Each number is 128 + 32 x the weight over its row's rms, rounded and kept within 0 to 255. Layers, rows and columns count from 0. The size above them is the row's rms in percent of the matrix's.

# layer 8 attention value, 832x832, rms 0.0217, rows 475-511, columns 640-671
size [ 84  78  80  86  85  87  84  79  85  85  84  86  82  82  80  82  90  81  79  81  79  83  81  82  81  88  79  83  82  82  81  80  83  83  82  83  78]
[[172  65 134  73  87 130 144 142 117 108  83 161 118  67 115 126 110 102 149 155 157 167  98 167 100 139 162  99 180  92 171 115]
 [107 204 187 112 156 120 159  99 100 137 140 127 113 148 128 159 136 162 101 136 172 129  99 136 137 137 161 172 128 132 125 100]
 [192 126 145  87 119 143 162 145 139 107 163 137 103 120 156  63 151 144 182  87 143 109 112  84  69  97 117 127 110 117  84 118]
 [ 91 126 135 111 172 145 173  69 147 151 131 116  95 182  81 130 125  74 161 160 100 122 117 160 163 132 112 122  68 153 145  96]
 [117 139 107  75 104  98  67 114 131 111 111 109 115 111  93 162  88 121  73 118 158 183 139 148 139 161 108 125 130 130 127 183]
 [129 102 143  47  76 126  97 156 117  97 130  93 164  77 108 161 115 145 183 117 198 116 175 160 173  85 144 120 136 116 116  68]
 [137 143 129  95 141  99 114 108 154 131 133 142 130 170 150 175 113 117  73 206 156 156 122 103 105 210 156 130  95 148  95 117]
 [127 155  76  84  94 118  97 149 157 159 141 190  99 121 124  98 176 153 108 130  92 160 156 140 103 127 146 108 140  63 151 146]
 [ 93 150 144 128 159 135 153 172 108 197 141  98 177 166  99 110 144 163  72 100 169  91 148  95 121  95  89 188 173  85 111 184]
 [164 113 126  86 112 114 157 132  88 100 151 154 149 182 177  95 136  98  83 128 156 117 117 123 147  96 135 120 169  89 109 121]
 [182 145 123 125 117 109 136  42 126 114 185 120  86  60 143  82 108 113 167 107 134 187 162 117 140 156 112 149 125 132 133 105]
 [109 103  80 149 136 104 126 113 119 138  69 132 165 102 148 105 152  83  92 121  71 181 118 153  89 123  73  92  85 117  84 144]
 [113 112 175 125 139 107 106 134 109 110 156 120 141  89  59 116 170 125 159 139 137  90  81 131 124  84  93 124 111 121 111 130]
 [111 126  98 104 112 126 139 148 101 109  96 181 150 200 226 124  94 108 135 120 145 102 105 132  78 124 101 138 156 131 102 169]
 [185 102  91 149 123 138 104 144 166 134  86 143 183 134 153 115  95  64 132 194 118 119 184  90 183 176 151 116 172 126 145 101]
 [157 125 154 118 111 150 146  89 107 112 181 109  93 159 151  93 125 105 115 174 136  90 103 160  72 120 121 112  99 153 115 134]
 [ 80 146 127 147 142 110 161 122 107 186 158  89 142 148 187 175 126 104 115 111 152 123 112 107 179 169  96 159 125 170 151 142]
 [168 159 113 196  89 138 108 138  97 118 158 132 109 107 145 107 112 110 173 123 123 119 176 146 131 101 185 102  87 104 101 116]
 [105 118  98 145 119 135 140  59 125 146 168 184  94 143 154 151  75 159 154 112 136 103 121 173 153 159 120 143 154 132 129 110]
 [ 84  81 176  64  87 147 201 140 137 139 122  64  92 158 139 131 116 106 153 153 128 110 119 110 145 144 200  82 172 150 146  82]
 [169 140 118 162 131 110  65 211 138 122 151 127 179 140 132 126 148 131 123  96 143 111 171 149  64 138 120 107 112  51  92 153]
 [167 167 130 146  96  92  93 152 169 163 150 171 172 119 125 133 155 131 185 108 101 177  83 127  95 175  66 173 174 132 104 158]
 [118 188 106 205 149 156 152 115 157 155 154 132  77 130 147 105 107 181 173 131 151 150  97 148 189 146 149 145 158  91 157 158]
 [130 171  98 119 142 184 159 154 124 133 144 117 149 133 127  71 128 157  89 106 120 135  90 147 189 178 156 163 174 111 138 111]
 [161 132 159  86 152 103 103 158 124 175 148 114 175 166 184 154 113 155 161 140 156  96  93 136 129 124 149 105 142 104 114  81]
 [ 90  98 141 163 180 121 152 149 163  85 155  98 132 211 119 107 191 136 131 118 134 159 210  96 129 143 181 114 107  94 107 155]
 [206 106 106 115 138 164 115 129 145 131  82 110 179 102 125 113  94  94 125 165 202 123 182 124 134 132  97 163 162 114 103 112]
 [101 133 122 157 113 128 115  73 161 146 153 108 124  68 133 163 105  91 168 156 128  97 142 114 143  88  94  75 158  82  86  71]
 [124 130 112 132 138 179  97  89 101  76 103 163 111 129 172  74 133  97 122 138 139  88 174 207 143 138  95 103  53 141 136 129]
 [118 161 161 143 145 141 134 167 180 140 173 143 102 103 122 169 155 144 184 126 158 173 109 102 198 120 169 148 150 142 156 157]
 [145 127 161 107 144 109 157 123  89  77 124  88 106 110 115  52 166 162  96  80 115 162 127 130 144  67 101 160 136 183 128 148]
 [114 160 129  68 142  97 129  74 109  90 109  90 156 144  78 102 102 102 122 124 112 180 105 108 106  92 109 122 111 126 124  99]
 [137  47 132 135 145  54 125 170 182  93  86 143 131 129 122  73 137 137  73  98 120 123 116 155 114 123 132 146 117 136 158 100]
 [138  88 165 120 108 141  88  98 142  74 162 123 112 169 185 121 168 101 139 146 160  93 117 148 129 121  98 135 112 143 147 112]
 [143 128 207 136 153  81 104  93 115 146 118  91 120 174  83 116 141 145 180  98 156 102 112 148 125 193 154 121 170 128 102 100]
 [133 114  74 132 115 102 128 134 145 185 176 124 177 133 200 198  75 127 128 144 192 109 144 153 172 156 112 111 118 162 141 134]
 [116 196 115 192 122 174 130  65 126 186 127 104  95  98 114 135  99 173 119 184 140 143  78 128 156 125 116 169 129 142 145 108]]
# layer 8 attention output (transposed), 832x832, rms 0.0216, rows 475-511, columns 640-671
size [ 84  80  79  86  84  88  82  80  84  85  86  86  83  83  81  82  91  80  80  80  81  80  80  83  81  89  80  80  80  85  82  78  80  81  85  92  79]
[[123  91 125 159 139  94 156  64 163 140 123 127  87 144 159 117  86 109 187 117 111 119  41 155  77 120 118 183 109 113 119  90]
 [120  94 162  44 140 179  91 102 138 101 104 107 139 122  67 171 125 204 139 109  80 133  80 156 118 140 151 105 145 168 179 132]
 [146 117  68 183  99 134 113 165  79 133 106 125 168 148 184 110 173 128 176 162  32 127 114 107  70 154 129 129 101 140 143  79]
 [122 126  68 102 199 132 105 157 152 128 158 128 157 111 107  78 150 143 152  74  54 101  98 151 175  86  81 113 165 129 103 140]
 [143  99 139 122  83 158 218  92 175  89 160  88 133 121  94 182 129 135 123 145 159 137 126 127 165 100  92 146  43 144  98 117]
 [ 95 122 179 135 159 162  94 116 135 172 114 165 160 136 111 181 137 136 149 160 110 141 104 126 141 133 157 133 138 129 128 128]
 [124 114 106  96 205 143  94  93  86 153 173 203  85 157 136 100 121 136 136 191  94 107 168  98  69 167 109 131 101 133  69 171]
 [151 129  76 137 141 124 134 149 124 160  94 102 106 136 150 149 145  78 119 161 134 163 124  67  70 134 112 128 140 137 151 133]
 [176 181 110 108 120  98 113 109  91  87 130 121 120 130 151 120 110 105 112 110 125 142 137  87 152 140 142 113 159 133 162 148]
 [138 165 143 119 113 119 124 112 118 146 130 168 108 167 168 140 126 144  86 135 132 147 142 113 151 146 145  96 116 151 166 116]
 [108 117  88 138 156 170 128  96 147 145 130 148 165 111  92 143  96  84 172 154 137 115 120  79  84 112 171 146 128 162 113 101]
 [116 140 106 125 179 117 157 126 166  95 106 172  93  95  82 165 110 166 153 179 146 143 140 148  95 154 139 134  75 116  97 126]
 [ 89  96 162 103  70 165 136 172 142 159 117 119 118 113 135 159 109 119 130  97 195 124  88 185 130 128 141 120 127 131 152 118]
 [114  73  61 168 112 120 121 137 162 136 144 130 172 104 146 148 101 138 110 126 141  90  98  66  82  66 143 116  54 149 157 133]
 [102 164 217 151 132  91 158 107  95  85 107 129 117  31 124  70 106 136 124 144 107 137 123 128 113 187 172 156  97  85 128 143]
 [145  55 145 190 101 172 160  82 130 101 156 106 191  92 134  54 124 117 102 121 107 145 126 214 133 117 130 126 136 139 168  81]
 [ 96 114 104 112 203 113 160 161 149 106 157 131 103 147  44 131 151 140 143 107 130 186 121  99 148 110 136 116 127  95  82 116]
 [167 118 171 152 106  49 163  53 134  84 126  92  65 105 127 123 114 111 153  91 188 113 153 121 114 154 133 113  86 136 179 166]
 [126 165 138 170 149 152 127  51 102  68 150 124 120 110 139 136  95 115 115 112 144 130 223  47 163 110  93 140 121 109  56 174]
 [ 64 137 155 105 163 118 122 145 101 162 144 144 113 152  83 118 152 104 155 127  77 103  96 119 138 124 121  90 138 125 116 100]
 [ 86 107 150 104 146 152 135 138  90 134 107 122  59 135 100 187 129 147 123 133 135 147 142 131 121 122  65 102 167 124 156 135]
 [133 100 108 100 104  72 177 159 138  89  69  95  78  87 115 145 146  72 141  72 118 112 120 137 175 117 143 142 148 110  83 142]
 [132 159 162 174 116 115 105 154 125 105 115 155 132 144 135  91  73 133 139 134 146 119 228  67 109 167 122 129 104 128 157 173]
 [122 102 138 113 174 143 175 120 182 122 150 136 146 103 117 132 124 142 103 109 149 124 174 107 165  88 172 172 156  65 124 155]
 [111 139 173 127 169 142  95 158  63 121 149 140 143  82 167 154 114  90  99 115  99 153 114 147 174 147 116  92 182 169 167 146]
 [125 195 161  95 115 162 106 157 194 146 110 126 127 123 131  92 127 148 150 110  86 150 135 139 173 154  97 109 120 156 124 156]
 [ 92 136 129 139  50 145 190  47  55 144 139  74  87  57 149  74 118  85 167 157 159 158 121 166 112 157 143 112  89 155 201 157]
 [114 113  68 145  91 130 143  83  87 165  88 119 156 119 135  55 159  93 132 153 198 171 114 119 132 130  78 136 100 142 170 203]
 [ 85 154 145 181 186  95 111 159  95 124 108 110 158 158 168 158  57  87 145 146 142  67 118  95 149 161 134  76 140 130 140 147]
 [146 135 167 148 101  74 142  95 150  97 158 141 161 174  91 155 115 114 118 167 151 145 131 134 124 142 165 133  86 137 161 168]
 [145 129 140 112 129 107 128 183 135 202  73 111  90 142 109 129 198 101 145 116 109  97 127 126 151 177 109 139 147 127 186 151]
 [141  69  97 133 100 127 167 156 114 107 152 169 145  57 108  99  92  82 108 126 193 116  89 129 153 111 175  78 136 155 126 145]
 [193 208 111  81 115 134 145 165 146 132 119 178 112  95 209  85 128  95 140 107  96 136  97 178  75  89 108 119 126 120  97 136]
 [100 110 129 118 180 184 146 112 103  88 110  86 146 104 165 165 139 117 133 164 103 167 104 205 130 106 124 106 101 109 130  90]
 [ 88  95 123 154 167 177 111 175 109 111 128 142 134 163 155 138 162 186 142 115 123  73  86 139 135 102 169  71 119 112  72 117]
 [142 125 144 164 142 132  98 148  91  83 123  85 101  75 124 119  79  98 153 117  56 116 132  49 109 145 116 142 153 122  85 134]
 [125 114 100 153 149 128 138  85 155 114 146  88 137  59 126 100 107 134 156 113 138 100 140  98 140 102 161 125 121 104  61 141]]
# layer 8 attention query, 832x832, rms 0.0219, rows 512-521, columns 640-671
size [ 86  89  92  95  87 101 103  97 109 111]
[[123 112 176 152 122 131 131 153  90 126  78  89 123  95 106 174 137  81 101 191  61 132 112 169 120 160 127 123 124 135 102  87]
 [189 163 196 129 132 149 148  89 109  66  76 139 166 160 115 117 137 101 141 153  94 206  95 134 119 106 102 148 129 139 152  93]
 [118 140 145 113 110 101  84 114 141  83  73  97 137  74 111 142 123 138 126 137  58 139 102  73 158 119 122 168 115 164 136 108]
 [130 129 159  84 127 121 115  34  87 105  82 161 144 188 102 123 122 118 141 147 142 138 137 140  75  99  96 140 141 137 112  70]
 [175 151 130 177  90 162 164 154 184  94  92 105 140 112 162  77 114 145  94 117 128 223 107 105 155 129 109 113 138 107 157 167]
 [135 167 127 157 168  96 151  86 138  82  53 176 135  77  75 163 130 137 140  94 105 141 120 105 137 126 126 171 150 168 208  85]
 [119 109 124 122  82 124  77  78 126 136 137 158 114 110 140 118 159 148 141 105 159 121 147 207 121  57  81  91 162  99 109 134]
 [132 126 100 130 119 110  89 224 139 151 141 108 123  95 179 129 123  46 106 163 113 125 194 178 140 115 144  78  90 105 135 166]
 [ 69 120 114 153 109 128  98 115  90 170 136  92 125 171  85 142 168 101 158 138 141  79 148 195  67 122 171 106  70 111  76 164]
 [139 100 140 111 100 126  70 171 147 158 146  98 154  98 198  75 136  83  88 130 113 128 147 176 153 114 101 154 107 144  26 139]]
# layer 8 attention key, 832x832, rms 0.0215, rows 512-520, columns 640-671
size [ 90  93  76  92  85  94  94  96 102]
[[141  72  86 129  45 133  69 133 149 112 160 108 162 162 113 148 176 133 113 146  88  95 172  43 128 137 124 154  94 150 143 138]
 [121 121 125 155 114 109 154 116  84 134 135 163 119 113  91 153 172 157 157  72 126 136 130 130 131  73 195 131 121 104 169 117]
 [ 96 102 137 155  85 142 181 152  99  78  70 127  78 100 137 149  64 133 203 107  93  75 121  74 194  97 118 133 110 119 147 123]
 [171 139 185  99 151 123 157 123 141 142 155 104  65  72 157 118  62 166 147  97 118 131  82 154  68  78 138 163 166 125 139 131]
 [115 146 126  97 139 156 104 106  96  75 150 135 157 134  76 118 140 125 170 141 114 108 132 104 154 144 151  90 108 137  68 133]
 [143 127 158 112  89 142 207 129 120 156  94 123 113 117 164 151  48 207 124 149 101 105 142 141 164 104 145 138 166 158 159  80]
 [168  96  96  78 100 186  87 161 142 201 151 142 166  96 109 127 154 141  67 140 145 166 149 112 128 194 117 153  60 113  92 173]
 [100  95 105 195 105 166  90 156 122  92 109 120 158 164  82 123 148  70 108 109 142 125 168 186 106 143 120 108  78 131 128 168]
 [124 135 107 149  91 157  51 137 132 130 117  92 192 118 115 127 126  65 111  97 127 129 131 118  98 129 112 150  99  89 143 155]]